{
  "vocab_size": 4096,
  "positions": "rope",
  "attn_scale": 0.125,
  "tie_word_embeddings": false,
  "init_std_down": 0.0,
  "beta2": 0.98,
  "warmup_steps": 200,
  "schedule": "wsd",
  "decay_fraction": 0.918,
  "decay_shape": "linear",
  "max_seq_len": 1024,
  "doc_mask": true
}
Each number is 128 + 32 x the weight over its row's rms, rounded and kept within 0 to 255. Layers, rows and columns count from 0. Numbers have three digits each. The size before them is the row's rms in percent of the matrix's.

# o: layer 7 attention output (transposed), 320x320, rms 0.0908, rows 198-283, columns 200-239
# v: layer 7 attention value, 320x320, rms 0.094, rows 199-284, columns 200-239
# q: layer 7 attention query, 320x320, rms 0.0775, rows 256-319, columns 200-239
# k: layer 7 attention key, 320x320, rms 0.08, rows 256-319, columns 200-239
o198 134:111121116123150162112105134136073123086155132143132141143099164158154117138118084120154172149083158130105151140119111092
v199 131:123112147138126165126130132121130135108124133144139131128161092118164132069121104096163089094110077116075147117126126079
o199 133:116115142101109102072136125137124090172140149110106149120146099102149076096121128172064206110184155167188053118091131136
v200 132:102150099126122129123165179156090153113099086155147146120146119122139123098100110123144102107112172142089158097126120134
o200 135:166123169146186081155074106141160119130200180109109090132128074132159088103121130053086130156128090094099048082109071141
v201 137:137131120095113152127122117152178142049140088094107131090071164137139136137127138181144144197122120053164126139102147139
o201 141:115172070142083061174168181120109099140102151072117106122133140170107154106117116124116117121119144125095141050126119136
v202 136:111126116198121104087101084159131129138074113157116109113194204085107126152125101180129100192087133119168082149109168142
o202 138:166125165073139088128162175111138127137210108124163133108144061164138136063174119137158151085254124116150190129123140182
v203 131:105090128143171128148183128082137105124160189073153099127136102163128119095131122199154171144135056143105104157100119143
o203 136:144172107164119138090145119112120167131135171161102087153131123142177167121160123165115082175090183116147079164111148137
v204 125:082176127110159088152169169080111086170094081108095183134093129135168153125082139139143179091184106167126113155174107149
o204 133:208147127224077091083129097158099165117128157160162126084136155137118145116172072119100031077119145098175139114082159097
v205 137:089067090086124171176139134192103110093031145089143113127138120104092134106162085055138092115227124217172160171151110148
o205 138:166164114146075133078122088091115157168214103072110117133147123120087139107135161134147111102125118115124080132066174116
v206 134:189101150125108080155141193105158100075093115160192103068189137138137154134174138168167223141136112167138117090148200143
o206 138:116082141131087081115128113158105165140119137097100134163135097106093151101088150111122117061163143141127136114098122144
v207 136:160124150119094187155125090154084133152103104082125149151182128170113081147161123150144095160151160083060159096113142142
o207 140:080140073057158150082160165122120143119139145116130129032104152124107124157106105111076162111134068123170141163100098133
v208 131:143121069219131207108157147138106174118122131189199116168093149140160149105117157173099138111159136172167143068115097183
o208 138:236100179123095131173123128160120104101166093087157112082155174135182140161093140119111122153134070129157142106076107108
v209 134:112086102138175096084120160089148141056048106112085138107113114079108176116181090202110125157138086124218172174121128077
o209 136:140095125164152187175107148090210133168173155088113054155123186109081159148111111113140103095154115159117063111082127137
v210 131:167093134155115090147141158084149108184084102131087146092099177096106144137154159103114113132169033142096140141113098172
o210 133:157157125148072116094096127166138112154131141140168127125172128139170120080107126174104124098159129101171150164147106116
v211 135:104103114113096132076119163182092127107085116156163165168157125134077157160146137172167165139075166117122082161100143077
o211 141:121120142216102131084145154146087086141157127144116126185105116130103077091146074144141090114138096125127144096204076167
v212 131:077099112111188163121103106121180127081085146114098093132153121155127179127098168109141118142144090140094112189119113086
o212 138:078181176096133128164105130169126149160140178078170133116119120119105139072168110123109143152117155127118168104108154149
v213 131:097137188151131076149158151143147127086151166121088147168163193146109074142092166140139175153178161194084116163154078135
o213 136:123144137127117175177099106119083061187120134169125114092152057087121152161144175203104099071141033049091145088104077181
v214 135:075150131076126111153101192127111160129100164205150153082116101143116156146096138063088161112143130133196111084143200133
o214 140:133124073186147188132152140109113138101118129137113162165082123039134172151066101154129081127092153140126133153102092154
v215 137:219113149145093106123116125124109155164091149130115203137122142160124147154136150081142140142184154110160166143129160148
o215 139:100054073075180118146121112138167148120112122074127096066120098108109071168163120140151153064073133091107140129182130143
v216 139:143088169133120110153134152138096103121145079081161143149113164156161082101152151173154112149080119150137139099083152151
o216 140:142158105047111108145078131094120102099087143172173151116147147076155207165101077114149140098141123097099121146154102113
v217 133:199143103136140108119138149087118136123114199108131133178111076145192155053126134120155055150157123098077087169174158131
o217 137:071100146131153115077111111115168133127122117109188184120175202126082099128109131179125139084128100117126122100126116118
v218 129:136106132157108098187134121082105179126166150123087118156140144139130170185135109119101165148183152081181128136144130101
o218 137:124114175133030111083127113136196132138112201101147118124125151133122143131153123081167096132089132092106139156135140138
v219 131:156107151180164080089178144124156128075134103113128188104129128148168143127113170141125138127153154122143172156103168123
o219 139:074143133155146117098142150138097117137086102152156047141197125106148166119134106169082120148119120116147126099127074121
v220 136:109139086075170160110164095171126168168101110113130217118157117109073145117107149153154179138200099167163164098141118113
o220 140:155114160103096076141069162116141101141110146148158115143112102128090123157137157088171090056093154074108073116103124099
v221 133:125173144070136113114111047157140127107104148146120124112137126114165117108097159098137123076130139141114058114134111123
o221 135:128080153177115122182113119105115192119167145129180174157140122048126137166151085173139121139122140133149141111187169123
v222 129:141128164091082093131174111087118088081152125103171124115092170110100157147084123082122119166148108182123126137123185183
o222 138:137162117095109155154087154104168131069153147105124098128114016102129101150133097179145198123092099101197219136131098094
v223 130:107133091130131096110141140092160211162143146142160124105104139135057081144158127155109135134163061211138178117112138091
o223 137:133122130105123135167180144152174092131113144164188164085132130111110085151119140145121182088115109089128080127137080136
v224 135:093138148117153093142111152199115147187130133140124127139107149115134155121184078151123113021143122131085167183083114116
o224 135:124107154121177115118153129119042134048126112150095116105165083067102171152095097118147081146097115135130105115086149117
v225 138:122102173137171100145147106109083080159128123174185110131137132123088160111176160105169183116147164153060137173153146152
o225 141:148100141098100149142089158145144168122093173060070099148119124094147125101158095115128093099192094165170212104120124095
v226 134:183149123194126124156078148111176141142127142148225107167149098157150089098151107151061124156097155066051122186154160068
o226 137:082150111149113122090147084123103136118168156140133165105200102097119160149109139150145180121121094109144172119115099145
v227 135:148116103192106133140158224206129168137117149114064100099140165185117076131123110122113124153144118184172103164119117101
o227 139:101094116146108167095105086094135158083109148160098103147166074081156094100087132190149111086123105076102075157110148093
v228 132:141114083114101191113141125154119147107150132152129155107136140146109158137156163055082134143137121166115160111159113095
o228 134:136171134180185131174164094147115120152082134171150117128120145126152179109152104180088136142099114118152058149130139139
v229 138:124104129134122161121120088091126174043113094099122145123188134203131134122092075130085157162150117176103111124108143140
o229 137:145103142102117094108112184118082095139194071201120078121160119095111094124147113100194154078128110127175115102105158106
v230 133:198114149094130119124122113138150122142076114080082139152087111220167076128098120121120188150092109151128156152170156131
o230 136:109139130097132159107139178128103127088160123120162111125170145103103122122121153137130155106121109044119187095142133156
v231 135:097125120156041077155158108137098164118130194131204119134082155168128142133087153142130059058120058192112113123135146115
o231 142:151084161154149214114196141144120106159169155154064160159116152075123115063147172150130168122105199127132119098140193130
v232 135:130134120125073130193109100139153128134137148119139120166100103129164102153123108102170117138122119097136065151113121138
o232 138:161125126064172121115078131138133142139093092154153129137143139093121170139144164108117153167167141168105158176076130131
v233 130:125152120152121063104137167094112062148104128162162131123064117126106118125117102117124105118129096069117145173176132143
o233 133:145139099099149117097137134078129166115111145135026096155151104118178124125136097146068170084160079108118148125177125122
v234 136:144201146083145139130167104142060111151157087112133130153103122058122151151172148123137144155132141156115083150155135090
o234 137:165067094182183134077115113160118102140116150131166125102153128083126087155106067102103074124114155132092142078103145144
v235 133:083085122145138144141106129089039099127095165123112116151105126227082109119129133204124086067093122079127131109152137182
o235 136:166137168122107141072136111157129138136124124125139149100137069080157143141176154068173159119160161141137161113106087104
v236 127:142122154097118095133131159104110139138099126128107139177137139154175189081129105108098147120154098190157140099171132111
o236 132:163055150107099148104141129133163072115122168115080170117137143071090149102117125165098069116167169072163109099145131100
v237 138:139103119143091170172121102146071129139156095123115169139086127121099117094138122155143100145109093113163091118102116140
o237 140:126116085160166147100085193129153123160146129123166132091172134193096161113149101102133153093091167145105118143076085111
v238 135:140160126087050153167106124131131150157101122147049098090131091144160162161093118167105087050094089173100195145087140183
o238 136:103152097148126154131125090117161120062098145156190134148087130110107092117185139116147167131118121094152133166102131108
v239 134:147191121142097122211100178105179104135103094131113102091118167124102127116088174173126120118200143115129146136154224090
o239 137:159123143124102122075198120112086132178162201142153135135109186116078137137111092160106117076094109148148087108127127139
v240 136:145126127104157147157154065173112145107023145100140070138127138113062105111135121134149095084134121149136131125132175159
o240 141:125144139067127193142111131107116176152113105151171105183132134147150096120091131145127149108190125108093146209089089106
v241 136:109108127123115150143135157171137071131120087128149151128090140097155079098181123206085201120191140094111142124184105043
o241 138:205193122130095160077074132120107139133114084148097144075130138166099138099147089138155053125155084112159121137099120142
v242 138:107134102047128127157101144135111146133143166133076071166190117077081120122142165131095164146076099126164121172121097155
o242 137:139100157181188145090155149109160147085077175130112156174120110144171158105136134095142107120182183130124135159112169155
v243 131:129091093222088137143158143116108185119143165119079199087098167091179157102072113160072144147064131122124183147144161091
o243 139:145133152123160153095164107166087082081133106160096154208129133160181015099138134190117150081157162143089139062153107096
v244 133:084147146121126108099119116217139138153183141180153141128147098162118124079194166112111125158110086116125038111187152148
o244 143:108106151213132162132147122108143137108074126073074147190157116088129170189154135137123126084153154083172166084122119149
v245 140:100122073174088153134101151139129126151092117150135166115132126094194152117149089158090090119110142148130168158103145087
o245 143:155125064135095160130123138143122137070146120152109111135143175094094140112134121046169173114173125102218122100124113158
v246 133:121073118083159179102173162126155136111172161177118154114214119158124088122078082170133148150104166133101143204160128200
o246 137:113137086099140039144147134167111158128162088091120069118088101127152098177116230135122113116140121130097104116060165085
v247 131:158143155149104137121133114117142096112112072143097122108105123084106094137095167091137111072192109081145129127161119103
o247 133:126088088092113064182128150190188127074167140121079159111108115124137132127174163167135156139096122220154124112132117118
v248 133:113114114114132129111131112123131116104146123136119150140100109157157101162147210131055122190201125178147097107149091157
o248 139:134098103146135114093167118117130148133090126188150175137161127134176108111122109093172123120160129191088187140095152112
v249 133:137079083063128104144105117166167155151115135111140182111140148112141091157141125113139114104134131097082146158149136142
o249 139:116180135144115150124150161164101115081108160187157135148114139113124158105066078114119141131182109165124098096074127122
v250 132:085103120116186127177132099165129140151086133176107122146120109145160162176188092144142105146119175183158178111121149081
o250 137:185116176149175168098172140125122130172078140131117115093124131126157160199144122128158159126099066120132073160124107177
v251 138:164117108111157115227134192062097195140148150169189138086113100136166103109130118122096122125145120096142181151167083172
o251 142:131115171152184102124138127184180126091178106155125111164126131097116186123137122184183121087125138145134109130147133128
v252 137:136140161178101156106160158146127103081114055132112138127053149125125145106141127108103182120175119124080142118132150147
o252 140:094130165116152097104081132166149161140148130104110173202153135120115108140094109108129116083139132153198089156126120161
v253 137:089080135136157130149108120109139088162170168114133129106128074160167153194132122115151116114098107156133139134160114144
o253 143:122159145121114148161132160158091112115145131172103215111194139091155119057135103091138144089131099077110146131134181100
v254 131:137140126173066155138113107209148139115196145102145137112139150179119173153106097138154146120179142127147087111127167100
o254 131:141064169130111119175090070103137120173089109136099148146120126134084132070113146222145061141142047119084179146159103169
v255 137:107137104122164173074137089107110144131127150099198119126149132105129108141082134130114169091115054100080185111098103167
o255 138:176154128128142065092125131167113076114088049169120128114122115160121144093137093123149122145096120140119117186095154109
q256 062:122177099119130155168113129158134108103118107115114108125142131142124083121207147157124137133116052145136151163062153138
k256 058:135123136180126158155112118092127044099119114104143165130165137090124126195106106164093102109133171143136087091149158207
q257 060:124110143153123106173113090138119103150098165059081175084057095111081159109170147144099161140142108174098120139060148143
k257 061:186116157167184119058110135134152192096173070086082116133130107132127149144149149111105149106104098073096124084140075093
q258 069:124089122161129141104124157161120171063084108129130156112161143121133165128095116125099139141120125071145139136109124108
k258 056:157110147157080050156123117052215105151165117129107126118123151123121121097113124175180130150107113171107157123082138176
q259 068:111147173085139148154152134137115118191145115102130137171086072080120137095095138086142105079143149121138120139115121081
k259 066:127132111120174107071092067070141154109086151133152069124122202129140072129123150126163083202137146105109149147116163112
q260 068:134132112123164140065113139130158097133114077113114115171155127173158101120126129049115148132129109092094176099135111124
k260 059:094148130073110077131144119143203068114158158154085187124129167161120114078130069120183140072102191161143071136113226116
q261 078:044185148106183089163138079088159111144149172137105090157106072137087119151143168148077138122106111161092098158095165122
k261 071:149116156064133177126119151171103147176121178088208111121165155143174132150128143091102130151141118073106171136193098073
q262 074:090091107176174119138116130162098124100072166126154110157061121173182138137121137108119137153083136104093159152107115107
k262 077:178173103113033091078128122118140151144141110132117137122176141066102137113177148169081131130173157166141141120107094199
q263 076:188096146115102111041136167134115060175132137087143114087120174117174148183095113103096149064106127129113158118112104122
k263 073:074176145108158079204139206114167108153182109134087139124181096173108082100146124170146118072112127212122127151148136133
q264 085:119109109149131109164179103131120148133179189147090108079125104104117126140141140118076090104085098089101092167146171140
k264 073:077089137125112144117135147078120123195087136117123107150089140092150115169134116131120130149098099111124136183105129070
q265 085:133078130141113072091109105134140139140086175085120109099159111049107119117154148171110148084067125107107194037147125122
k265 078:080188159089056153145107159085117100148174116103131152177139117180178087084109132121181140160116177152143129107127127085
q266 078:104093140206157094112100115145118165101079121124134082130094127117092188145158146132122118137095125117168124139168069107
k266 080:132175104115137145105128168060153139132166109152076113089133141145118105087125143118122168084102151085171129080089137085
q267 079:104121078160128106139108130118104143099135157112099147080188100121115103133160155156149093148110107089060094120125156097
k267 085:129098120109177137163077119124139162107167138068117133126159112126190072120137127089144146086121114116059122166120171071
q268 082:179137139112119172123078135149115124123105090085132137141107137136154133132138140055129111141150129168101120098144142168
k268 078:148134165090074102144117098163128092144101096098210187119140095175193130098122129142103130135156160068143120113153118162
q269 083:125107120115152053084155135129139130169130155179122108097121089114076076152108125166127135116130065108102160149134087098
k269 074:107135111127099129209109142103108114107141174070087140119143127133075139121171110174109158102109141182062128114142121122
q270 082:106114097112148115164159062139162151076144107154100069094138156103153063137144102127094144135123111068145155117097092107
k270 087:177147158090109131081124105122082134178105123189112157170170166173170124175161162092140143165145160103192098184170134113
q271 074:139131100156089165127155138100150111087121123084141107119104145166162145122192108122159112157139193158177084154195152103
k271 075:094174133170148119077129050069156174099107099111192085155100051148174096120116138101097144119076124115167121097089183163
q272 099:105049120126124064064098135146165085137079154129131099171163123114156128127115109181165165113167154136112122088168166193
k272 095:116141127160098130092155130106135098171113144121100100106159068095076141104133148158130100137155203103122104130105104140
q273 105:088166088128137176138121113085110226103144122167179155078065128158080097098176159121157092115071081072139167154180110058
k273 106:147106092177185063104162153133138169179181133127099143063086093112093098092085132133166118129124125110093052150140123109
q274 120:159132113148155064084117171124039105081113126126098128105104194127117104141087125184107108089094134146118140150179158126
k274 100:165121166147147104089164052128132165108137181093132119187126081126173122150159136152130124165179138170105094153139118146
q275 115:150034172133102149135160114138181126129172165129084136123127094131131122137061132086124118077128107130115123151085113166
k275 119:169137181083079131083198158120110145166145139150120093109150149105117163157136128131136133136183170196117119168189121164
q276 119:123102100130109185081119127106120140189124128087117183089122162156088135116093111123147125162112164157095091122240143117
k276 123:131147137136102121111077122056124152088190153170113090143149126129088125108112153131159156123110158093086082141153181106
q277 133:142154182130110153105139201093134181142114132172113113129122128107117116113100132118173106092092108136142121098127113135
k277 125:106132148133150085124119135105122100127169101150155155092147047102068135125143143050131128083129128124087122153114135114
q278 130:158132105112132137137153097151107124116133132088136137083111118098106123150151121068154126147114105104176148098180142178
k278 127:144149097132112111116112143121106116123145207115095130035134094112095077098111159128210159174096162155176148106103151118
q279 132:159105115139127101112088108079117082147147116159081121131162142100109157163100105074157160132146167135118154081058117150
k279 130:123102123102176143144125129094096063092128140113126127140106189105126135200115166149183076118086131133116210152047161112
q280 132:157142118073136053140127120091087159142087138078104109090115115156105122129095134113146121139182173122158167151158168151
k280 135:231105135051179091096091136123137165135079159140128084147123064132106171103116106113156088115115142166151139137154151115
q281 133:112085154147102125095178124158157099122114097147134112141106138141110159098077117189165182126180135169188147076119150137
k281 130:163137117112108105126157091117119122172086121141090098135114127150119142107093088127160175111097158098159170073163167091
q282 138:120123129100188144110101114123105105083109219124127155133137157125090174158128113133095141131139107076111195143050089117
k282 136:124144155111152116123157110167138100055107125108145172182096178128165167093150125100126152122162170106062140133100135133
q283 123:117166081094116102170188205116084133084131134077119079082140108118091077140101132095173107164134104138117106131087176078
k283 139:120190079091134120098200171086102102163087114089071112089162152098075132130128136117190115155048127154091138150127139092
q284 134:112131109082108155109118183149111115108139142163089161132065151097161103115160057126133134062113108132148156123087115150
k284 139:170109118124102142131112135137099115118147204154080142114089153114157140060128111131133169124122131158157199158124091140
q285 144:108132124051161149084110130071148062120143136114098136100127157077066125196130137143111178127149122153136073183104135078
k285 135:096107121075163162140072103134112111095145127113134169103132116113103127151130200152112209132199098100165107152130078103
q286 127:056137160126109102145129102139105137107110118103185128136140125060090127139150096148092119102115090099190162115212159159
k286 135:079132102099155142131097070163119119113103125135150188124193133112178174107130125183149087070086097116157164147197154117
q287 120:170103141143128102123040124110111097169165187133121179129091173108103188134089162100106151054126147096145124180175110061
k287 125:182056166157153115098092113205138136178134189098048118121117203099163151134077113173154155091154117149049113136132106113
q288 059:091155153117144084090156146108088119120146089179173082095115092158113039167063164153096131139141123106176122129196161095
k288 055:116128107131149165118113110149145107082119126116083125120158075134085178071164118127159128081098084111093135095102177105
q289 062:084084126160116171130135112079098141114080144092130166105117139099144082144099032120109148107144114085104159172119137096
k289 057:147099146170139118140101131124155187138108112157136079104187109159111160109160168145148106147098145058167128128142115043
q290 064:135180053081138162110133058131114137093097134127179137141150104172061072117173142140161168193090090164129105115117100135
k290 070:106103096144090131171080110154112163061132039103101103152145133114120151191159076089092134104144117116193173121048135164
q291 063:083101094099194118082061107140137124190106100116066118155088201112138130117131108110124171149164112133080161120126062164
k291 071:148140151140074087134118109145155185081147121124191092127123132108131132122118046089166116110097137154061133163075172144
q292 069:121116083191152119152118101147132098114101088130136153142152145165193147086152155164103129203155096170113131105087119135
k292 068:160141124156099098131121098124118164077131103148051136089145126133124133131121125116081150109097141175104129162123120178
q293 072:115100160208180104040147146121098133151120105121130176154089113156136097126105168167164123122187122138194098075149115115
k293 072:177166147058091125124101089123136123110154162157188148079176196125085105090077135105114140165089131183099185121141110150
q294 072:114064143153167112100101119181117144119125181114126148112092085141135103132128133139122105167127115112155077176141116111
k294 068:116105148110123152139089116157069082181086141124108094162150099105104102148118154114115128108144083119181190086142081142
q295 077:118133102159095140168119092131139106122081066124121157146130129169156167093145104159173156184171154109130105171080132123
k295 066:195100118126154116114107153148166140110103167078126105088101113077102120119121149118116139135135131105112148116168198131
q296 070:116173180083092116118167110144126043166168108112111117087190104085102163166118114161113117088101136143122176080139152108
k296 071:137113141102214136126155136149202175171101103099148183158166166146193149094168086085217136126105086088096093141103143144
q297 072:183143135147113075104109172155130152163103110055120115139139076117130152144110125170159248138123067121166129156117141100
k297 079:092148098144148170197114142120143134146200161132145139148164176136082116048122115102137115114096158128109146164100118115
q298 078:176153152184139129089185113116108117154162122145078124076110061128083053180114110156091117122150085113134153149129119151
k298 076:099113104096138107142160062052111149174157141164110112140104220155128128127177157143145059137066125131152101165114118088
q299 098:098119150124107097101155122106111092196131103182140101135138145129086095190104092134096114122101124084116162130122123098
k299 091:110125132110147130126138103097123123124166137117102163105167138105116110087154129172102146124119098122086064133136146156
q300 078:111102117151190115160177100129115158096151153181109092105140146126134097154135122107087152095092094033134121142154125137
k300 082:162123152108130189093198168107095159198175127098085123124123125125090122134134126114184099124146139153116110173146154066
q301 075:112157168114108149163104135180090072158102064141142157137155149155174151117106147029145109110151120158119133101110165180
k301 082:166163095113128115103124142145128128107082133123093099160109109103127135139115170133100113147131142182178093156171092188
q302 096:203149109204169100104135130142105121065104131073084124080109080147128148123136143091114167131104157136058154093097115128
k302 092:134116095103174090158127185087087090177196131200108102116111116099083095184103134149128167147170120181150116083166118122
q303 085:125068113167126081095163140142129197122175193164116124097127124116090076117127135142121124119117143086053147151189149105
k303 085:175073114119158118088186178138098160123168093140108153077133134145150129110122147104130131143097128092110138221076160054
q304 090:146144155095119141127067114138194124131091096147164147192114203099112181110153103132065142146142122158131190067125140138
k304 093:103164163088131114078135152150155093130158109117134065177115104112218074149136184180153145219170169095145204072104078134
q305 094:117177151136142161160165145126132090091113157146078167131182144183123201157159099187082176139112107149157125129092103128
k305 101:102131178159140171129105186145099126066140143120124105123083124084115180076131190112215091087110127090126084164163100117
q306 089:115150116156122126094105127138092102145139122086079135111130190148128106116108093158097113162119139149168162085182154149
k306 128:077067093131169055075129135116040098099093086147147144082163148136089153187105119103085115110111110161182154157130143171
q307 115:136185154177175147153095145105125135127129113109176104153114156191169153127118061090111184139133093186112140122107151131
k307 121:175138142143138138154086061111183131123149160071147116165124127135140197147108125141150136142121121092110078145164186165
q308 117:124121107161117089157106178163138158167129083137160115131132146181184120136110115063113169116110141115153145156188123200
k308 122:112109160151109147125177142137200197111103102155101199105102115151135089111139095142120118123147148109065113163163140147
q309 120:118093169090121100158151130166125129139076201117133091120104118127101169073074125144180143134180118100098108133058048124
k309 143:170080130130123080106187151177160176092111185140167066144134081138120168159073096181181125093155134127138091136074078097
q310 123:147186170144195189136163111142179135139110067075155200125144153140108183164087102106104131116126064096171091134123170140
k310 130:150091172156193156173200128153104165136141121070124164107112168089126160157114154133108164119144100100119186094154176181
q311 122:153132135122115100180074094144172066190148093166148111136142127183072144122109152123134116191140141114141129124072134156
k311 132:156086135173106117134147103176107046211156115159106113123092102106098085185113145130149104191140157084136157163094143115
q312 132:135152143140142181182173091111118089097144111143121154060102106164137162196172124135118173098118083164097110142091070118
k312 126:186143145102141171231116158093191127130149116083151138087077120157105144153168136158140118125048142174152131155126088118
q313 139:146114124141152100111145119140139111136110136151155157113107099147141157162165167134065088088137173109130090168096128181
k313 139:117148113144091099108111126117172124122072156110140152133150113151133132146132140120072072128112073070150096170115132195
q314 142:146144177169126130160183178093108141104139128140094060167155113101121132112108132155118152156102153175177148133131133070
k314 139:149112153113060105122212156085060156139137112116135115136145109140123126129144116103173154147147053145158135162080151078
q315 134:141116111155140136166118112105128102102120107106152165112178183101145131155129149092064134129165113095171133123133125120
k315 136:152121138116153169164181152100100140081164175133140170109132192084121016195148083154106144121110120151165131185175155107
q316 125:115098183102084114104155151124130147142167112135180146049133143167165077163150175110101113079157185120130045141108090138
k316 124:120120113052083164109167126163138110123121116125103111078144117103180103125178152091168100127172195124095030108146101156
q317 121:143110093112114145115104117088105042160125169141134116199120138120063129148124116134172102129181151120193133091087097118
k317 120:153157145121120114131110110113116140097151175211116143111075160113122127154208124130149193057112154127134123101188110053
q318 137:140167134101100115153222169091106115102151113096116122158149110121151106089158106149108115151117122141145184097106114130
k318 135:150140125112102165126160135119118192097101120112135137103123143154184096118178123070163067144105082092138122109082139103
q319 126:112159117171160077118122101166106118114153141163075131070164099100204116129113173049114149142162133120106106105131132075
k319 140:143088086194187104104136125186154173103088116172129132130136082178165077169149146085128099180114154164144111164139144118
v256 090:123158134118102152112118065100167118154113160088204122108113141101154110160085105081151121118134140126081069133132133138
o256 089:113094172108133149169129130190144153149157135117091175155174120187149114145139153133073122104177170108155119110140083113
v257 094:129174127057179051176109100084155177066136094172147132167118150108116051118147174179092086094125122145136166142077138142
o257 088:108154169192082187102185154131162141105135104201101089127109105163179164104152116143143082171158128150114080162116096153
v258 091:087150134125108091132124106111075153114086124163128144066147162096130095151163112119203116054150146134151078191078129098
o258 095:133135118089147093138137167141117111144158151067084096079143109106103149183089109137125113161134110093147104139146159106
v259 102:216076164154095114074139168121107133114163173120114104176111131105064125137145102137133132146106168103095164150131079120
o259 093:152063148126198102095149154115134151130120133131117078133094098143115088167093147162128131142137170162162128151149118117
v260 099:181097129112126085182101108131149110211127083110172177095091114127106138118156122186148074147100136082161161150124132106
o260 092:079136155153139116082135155146123155101092182138145112046170168185048082148163164165122110127140100083103091076097099130
v261 098:121188096139148143116138121149161104176134165136153139179146179213132095156074167128155147176164202147106180150147136141
o261 091:129126162087079110110139067124115109097106107171180134144149147115138138127099154147152119102174116111107150149137116122
v262 097:157079186120107164146162126129131169129100130121091201133088105134186081130102192136107144115129098135137097145117121110
o262 095:119148155124074124138129170127133155120145100157130151096137078058176082121126163109066117137135122120117124118116144121
v263 093:216134101064119119101132097193107162113128118070130102175129109106115052085147103156129166167077125153178131109132154094
o263 087:122154096113189123145106197106158138107061113171095083112121079091155142133162115166087148092140145020081191059104084146
v264 093:132178092087146129067177092166116118149123099155141131127123093112113126100121153197154143068165091106174171194084149102
o264 091:133078114165102174166081161139195082120133108129135112097132137129130185093120119164099120142116140151151121089147156203
v265 093:146140152117152127157119154085098106139107130170202135173089130133097165153125197126096119084102173147132195127119071113
o265 090:069114155090101111100102141106153139079142159176099114185131115082206131112135126115135139129164118159101118125179139127
v266 099:152172122121122172146126189181068155086154058107103068122085097092144086106110109143112106179113137167090115186124126149
o266 095:164197126067091159136109093089164182143154157120122162185155072133122137125149143176071149130143154131173145119124112173
v267 093:087113134098106087148100151148097118145125162157121112106084184142147103142124134053106113138132111142116134135118138171
o267 093:113233111145156165128169100182118126125174124116124122142164089143159181153140129168093165154163092122158128120091148073
v268 098:141172094174144173127102104131144167082105136135146098143134157158043160101074144095072150148076191097164169087085183068
o268 092:091146114108125171184123144114149132087078156097165182072066149189131111049124139118088141119104120196090139146148148178
v269 100:107126119143125099144151109081197143126154149177117052155118153149163103111148090119065104151065180115130128146123151085
o269 094:097180158137173177100125164189127140104134136145109136086142085114130094151162155087139168128151084125170162153095126170
v270 098:122137103066095095133158143203162133095137120172075160151148176109103193110109118091110149161058146145145140145172158144
o270 093:156118152205182115173144131108155182085064148160078136187156085119134135185145117090152121095090138100114225141147130075
v271 102:176153132142149131036156135112128137139119111138165124075183074158145147134076073128188115134165123111131127158194123067
o271 100:125102140129107128119094157114105122085153173103080148115148155126107112130135146156116147147093121134118123133140153109
v272 098:145168142167160147113159087165161172163129134141147113136149093115135195157190159115082175142106206097103140138123118142
o272 095:107149114154091118163140099102097084108052141146142093066174121078129059115094163109107148146165101124152172103163127091
v273 094:092159093135112093100074084136102183083071122096108054083096102125127058119090141108139170087115062157125112168114099228
o273 093:085095047101117168113102141084097122165116102161116094130095077156116130127134124140099106149128118126124113152093129088
v274 098:127129175136183107125101162133094110083125166141118136160108128142153124166131174108121128161149156158154172204144134140
o274 096:149074140135087131154108149090162155113123114084135117117120158066127200118096167137112105085141087171159105097099116154
v275 097:117124136124142180122142148118179114139110111093110149141199092090117169111120129109130102161130148105118104134112134106
o275 095:194118091082118120148090178072117111053139120160140105170114132154065068196151152142141169089120135146158121151070110176
v276 102:159100133123135183088131125147142134132152124110156125139154090153119101131068160136119163184145071165138144157168165188
o276 096:119148127127139166112096124150186145182144124149103108110122138137150099087116165113169064129101173132104155116089120139
v277 105:113147127139129132070109117072099164135213088124161163135075126124147147135153115174123123082122116109078106144124156167
o277 094:103150099133142134137095149085104122126112113097174094137130118159085066152107045100182119151147114116135158065165121077
v278 093:148099125152105112124145088152175146081151173141111164084152126159108127114155120144113164152085148154120120104072136098
o278 095:138138139142190165137099059181123147176119158178128152061132119117108111091083114124135104122123177167149132136109120142
v279 104:122173086067154087120131075158217123212150069134177088126142126132133164057191067129136117081150073111128195111136157076
o279 095:147106137149119123139116146095089119110135104155069162132155101150113132173134088024093136142143124122126175120050109090
v280 098:064158161149129123164130112113143107171082140133129127197098132132079156172173105107153154156104081023087145102083112075
o280 093:157163158078102101108162139089162138059130133149098223104129149123141114087150122097120088097142159148138110137167123192
v281 096:139172171098073152130139120142144116102144132174205115106114107142132111137128158129091127108073114157063125158080150083
o281 095:052140096102124144177198109142090135166129107137182109124100156122093163132122152174162104140158132115107116183104152119
v282 098:117139110134155106124135106075121140133115119112099155091160165125100117152083081108132169156127115155190106196173115131
o282 093:077119083115094078114098085111140076147132116127123067123062122170102132175167105143143099160150140127148193174173155154
v283 092:104111141156101159138086179176162131116170133172152094125119148144150091153073173142134118160167078105149174137141120120
o283 089:150129065076127165130162124138138143114175137178091196138097115102155096110101139136132169133090108090070122161147143184
v284 091:121072095077106199150149119158060111161116158129110181162144109104109088117153169125111152171060169196119036197092166140